Weights of a small transformer language model.
Architecture: RMSNorm before and after each block, rotary positions, tied embeddings.
Training: a variant of Adam for these matrices, 325M tokens, 4966 steps.
Each number is 128 + 32 x the weight over its row's rms, rounded and kept within 0 to 255. Layers, rows and columns count from 0. Numbers have three digits each. The size before them is the row's rms in percent of the matrix's.

# layer 3 MLP up, 1536x384, rms 0.0711, rows 1490-1535, columns 0-95
098:146086096133193129091129114096162151155142119133115187062142118154157105082124147102124090136151164093101073140167168158151187092124157112162145159155132178156106171124159111146125125118158116136142144130123154095130176069086143137146139161121163110151137129155107149180156110124140074161
095:060153121109174112114164161162072169101167069146079069107149130099115140123189081123112123097071120145099108170093101139122171148096180142170136094133130143122114132194092066109075107170143110125119108136112093096151151152109117135130202090182180118106133097103131135104161120110151136107
098:190127127129100184180164105098157148170143119060142065119038136112099126121100134133154136158138119106094091108114124163127147148125131145099167142151134112125138076143126084193099089078161137155137121180101105117118132141119107149030095135116130117106159135131171022130116150103119079161
100:104054127128087117147144154138165129181118153145164142136190080126128164078082159186092151189102086095141169117127180134192169121098120095169099147156117112207071088088195091163134161145168093110160071112121134132119141093093222165111174204116121100135135130126119117086120171138157103077
108:126164128151068139127156172137144122161116101162102103129126117106114213119184135121183068166126210107097100157191170182083094106151069105126138164117148130096102103134099102113145172160147126107092147112139182085111127132112142126114094155131175125133099131153118145178101097120172119061
095:111095135152113146109205111139149101151148163117115055069140105145120136083082080154127142135132070165147093158129094116167143124064167138148176096168139122076126089160106144098139091118095105133115129144141102148083062115149184206084113122151099105133148103112094090098104137178121126144
098:131124219110124143134132081141152164141070134114137116103139086120068117124104121132119125139085077120104053112098145125112132170100107109070122130077054103103100097088094152118053088063128125130118152095206097027090117140179168155089097132105091096102152142098077095151142149136126122129
100:088124172098120097098079112116115135109161131097113144117073104101159144159146072123166093176106149147199221151111172124121174179156146131168128139108160155167145155148073157199128078116141117105082098152199059133173084125163102132120207135096150158169130100113094151087071177133113141157
098:122132049092039104137122143135094140098088126104158111104137121146158173141197103144140087082138091104113107158132131146135067164135176151126127177060111146067156122103128120164167137139139139126097094127118126142145098083105074088128128146149146155090125131164117140126117125156116098159
100:131157103108119122121100142186126113127118112140071113106172104130142127140144118109116115130156099136088129109176148135130154157062134147165109108153161129167079167168164084159148114117197197109183096111099146166108141126102131099145141139119220097166086103141109136110126144079178153160
104:081094089035113152135123087156135136121157103132136145149180124074106130122136162094101131135107132149141106174078111128124110113136129142089119140138097085129114126116114105093041121102194084135105133111093124104060070154140142068133102113127122147060114128148134107101083081146120120091
099:146100123136106100137138195147119155169176109150148101144132107133093109060105157049151132123113155126145138138127142122115169104106117068135163093152075128088091206084157156076083191129127089133153112095149135155116147088169075167130174124186107135162135129109118126122148145171170155134
100:066205131172124131164128046158140165144092109140143144096148074145094109139104114112145122148129083117087170159135175150063164139140123162127089125053088116141124056172176099151157124111126086091178099153105080115129183118118138143134144195122100058142154161142180133131150182151096127123
097:124121087116132158089215146106154128109194162091203159143162136120107080158130089089119146181142108081155167168159162143061095175171123121147161177103111120139167093113131158134082189155113162087080105186175155165185113102137142102168072114155240166097148092106098065105137151136121117165
089:083150132136097127123179105136196097109125163124103142094132127143117132092153144115092125114151148158135097136177185168183104177135131141123172149106094079156132043151107125134106158112167080097156104129089144104153127123110130104120131156109091131133116135214097109168112139161159123080
101:140163138147123154085096143101129148122052148131166126062145105113152114129168115097155140120053130144125171071136166123110187167057202088143117131174110138119173091166171126135184078142108140138116101144165122086115163132122116094131189121111105116193163111093122123110099110128174123166
094:105128196156096112123091113124124176119074149146104097112196082166056136116123132127144104157106105133087139147171175127166125152031167123115133100091105203107130157134124066099119142111149179122071153129094150112214200138139170125165095170134042152109133171129150125144158149101190126071
092:138138149136138120094106168110092112186160124172093130067135126168091116094128076125129134158104132147146135132139190150106172182091082132054132117127153100089123049103117147116063108186141120163061176105126088087081161103167166087126150168139086090101107159125107156196174059091139107125
098:135135174172132135109152164118169119112127123112170121131081219196125110111076115109145124106150162115165123120076166123076157134176156111146126110110144140118119104148129155094106117134120178138094154122114083144101195104150084116120131148130052152178106160097120105134074136067175132145
100:100188097101091119086123157143136185088161136169152154119054127154065094111136170120131167085129139120151157142215156087182092091142081045088127143164101119138120085146110085103120126136115166112091150137133127179174129128153201161113162079135174120135115109140142148122121077084155091184
091:141108126115065086167048107127158086095103132131060137128163087122108164103136111132169088127156158108076102114133033119126147157109078134169138116181135123128082166159083208061112081104083150125108109137130082146082155097140109074196159091141148101135122117075098139118171123131121133083
096:158108187132089106087188173096128130109154131148087125144145131088119180160120130140149192134141139141071110095176093120136113153104151128106135153135164155072151089156138122169118159122156105136096177140167132084120085163138134163086100098170153098125132136134068075142128134115166131060
100:143124173170094113073189111134192185128098116181098115105151120133082127051077156161126140151129157093084129121156095149111078111112103055106159084117117153135147063109135114099174063144141118101134171130159157077139093100161093081113099117099128153146107187151108121115188159145141093126
102:073063101094146101147113169173138163138141124154154111099162121138117156116114135203123138155138087106131078118174171169125103130089126150169144110123124185110119194114075152089148117169136142136224118170135139155161143076137131080105146092081083111100138184097162147122194121124093121128
106:144098129180106091128115156134053153110098072146173155124116101140151154193197162143131121132103040152142107177162188114147176157112099087156140120084141159158096088165179172137119124102153155112110071140066142145090146078105161041088117112088111143190105126137124147112151150109176172154
095:172179163142149185089146161148172150100117091104158121122056165139047176142136154135105130166151109163066139089032175143134136114162109092145131145110130143097147093130146088127166075113163198142111111117180168134160159129095085108121121120152161162099122092106200147097165128127084104114
093:076148133112130138149056116245116107136121077096113157082127121164116162119123152094239101059118109159159124102136135115121101143134086115106096144117120183139208152136114174124190117148127139117140097138161192082124147106165107094110111176110107065086135157103116101187103094135154110125
108:105113130085131098143132127135175125127098108155188142137154099087112089062088149183121114165173143067142091130173104138102128056076147140145143066104131079143113174108144146151140158121106120121134127114113174156084150068224169138144118124174134113160137160092101103134135182100134111138
107:161093145154158111104098178072121069170122069145154125122132094045149090104105104035137187166189204111124153124108160173084103179163099054138175163112101108116162127112117160086127136101115120135152136122161143157093115136144091095131156112116126117137106113136135144125130166167113140142
092:105172135163098193121083155135127097121133140133135092177085127120161147156102112104126097078108072083091156166168145106129139119130122114079173132137096114172128109141113080120076111152161134134086122159132098144108085098114157107069102203135093101127090140157161054116125144128186149127
086:121101104135144095079155149123109138094048082164121193147142076173125154112150153117120167173143139111138082124116109166067180104010136119147143148150130202140105143137177109102184123129110136105114142138158180171161127105204172153172157145132145101136099180179097148121139151094143181146
097:132079146143137178146169128119113116131123144185116115135107147145157079168152064097134119122072156119176153089120069140142163160133127167121055103076074102195116114149090097138117174168090204098143121119119135197170128132100122189162136121120130150137163114136181056089158138123151140083
097:143100117149172150140086166113101110083098084157141112133127127159122125136068073108109144104128142081083151109151154141119044090132097133138173116115160144170176081121166136114189136158134074122173144122131146143134108082100057161093125136132189094111083129198122151165093191175221133127
100:156119077138129105126157100144097120112134134120165103132164124107123070086126116123067146115100099133208114122143126132086075116111101128192147170141144184165150105091163141111155164125168129143104138174124082153131056121107180164163153126087084121147177142103151094147079128148150158123
098:065097131097181125130144138126096124153109148097113124187114113168133152150096159117143147158081153143100147122109141176104108108111124118088123098132139072161133097112095032177130150148157157082203122127134127089122131075122158155120137119161123140132140132122148111110127153066131126083
092:119076143079147113124126129127159195138156115108145220189091078144154128112188132100119139132127152119146138128119155096048091170113110108137153113151188115087183106179139163141104120112081149132120166135143126112212095113140125115167135151126120099182122111058160150166072139156122108149
095:067122158146109148143114122106146077154103186080141136087136108125105136155110151165092140098165165049153145147109094105135122216137129115124161158124116168121145112118196148135121135077156064109129159147187162115109144109148082152112172143142074108140136122153106140109067125114110162122
099:131130099122103129135107170160125146137212163084090138182102137155130133129144103120146152157157184194164106117173111143103192082156146089147097123104156100088098133135148148083089156088071051117158164118135136124141058065106107188137084146120101079180120119121171143144145090169116165190
103:154153138166092122079126174091122103184124137037179102075194101113154107108081115142115154166115161138156145111080157139070104182162120112132114067103159129084081140146121110097137187097153136146100071148118100104054084055124132110121092135132079079125116154206105114168103192184178170122
100:142155115148149168134125088114182091181112139106140135157167069076157168075077137159100169148122115111102127123102144150073164116155144139132149082077086113082164137127193109126118126189139109109130164134127140160142105113093107097168152148108070150155097183148154100119098095186163106132
095:085153074105120148172082123117123092069152193071131173119201126111091099144134181123119130093121161100169143145127106105149086094092123085102105072095135126106142123113150146137102144152078148156144120148113117075130147089153172130130134153144092180140154125078186140099159115091109081149
113:073194125143180114151096105194159134179129145090082115144143187132140090102165111170140167144115131217137116066124089121147117110107135115161106154122173142114129191156052168180138087141107053103140161151120167103153172162110084139119130118130098146133182210082139108068111111121051134121
085:112123173154136108110066093134069100165151137125079132092138114080103085144147098193171133095131177147113106097160123154130141157169031179116114073107154120054111101134079113119082097144085098185120185163152149154158115147104131085162132119159143103143161158104142118091169085074154079047
088:090122121143215111107161111143161096162084128119153112135181120152202155117191082105136113145104155114089145107098101226101070154076096129131069106125100113144107105148123128127186156093143120059158063111125131120152173075165172132134173137151115109145106099112104097184035134115132121116
099:133148117108141123124145161116148125134137135104110103106138110159142161208108150220104106100117125111126175123155156121145125133177200138081120107090147154099076106174098051136062099082129170113102137131136111138102075102165154080108155190092083070174131111236096139134131093135168144156
089:103164129075101106138129121147155047126106093087130082125126112133125131150088091136174125131155058088156112091126127122146105123141145110144120165154104136081071150113172170122101135095088082121143110148114150163108105112078134177098088183097158062189107129141092092112077127185189122117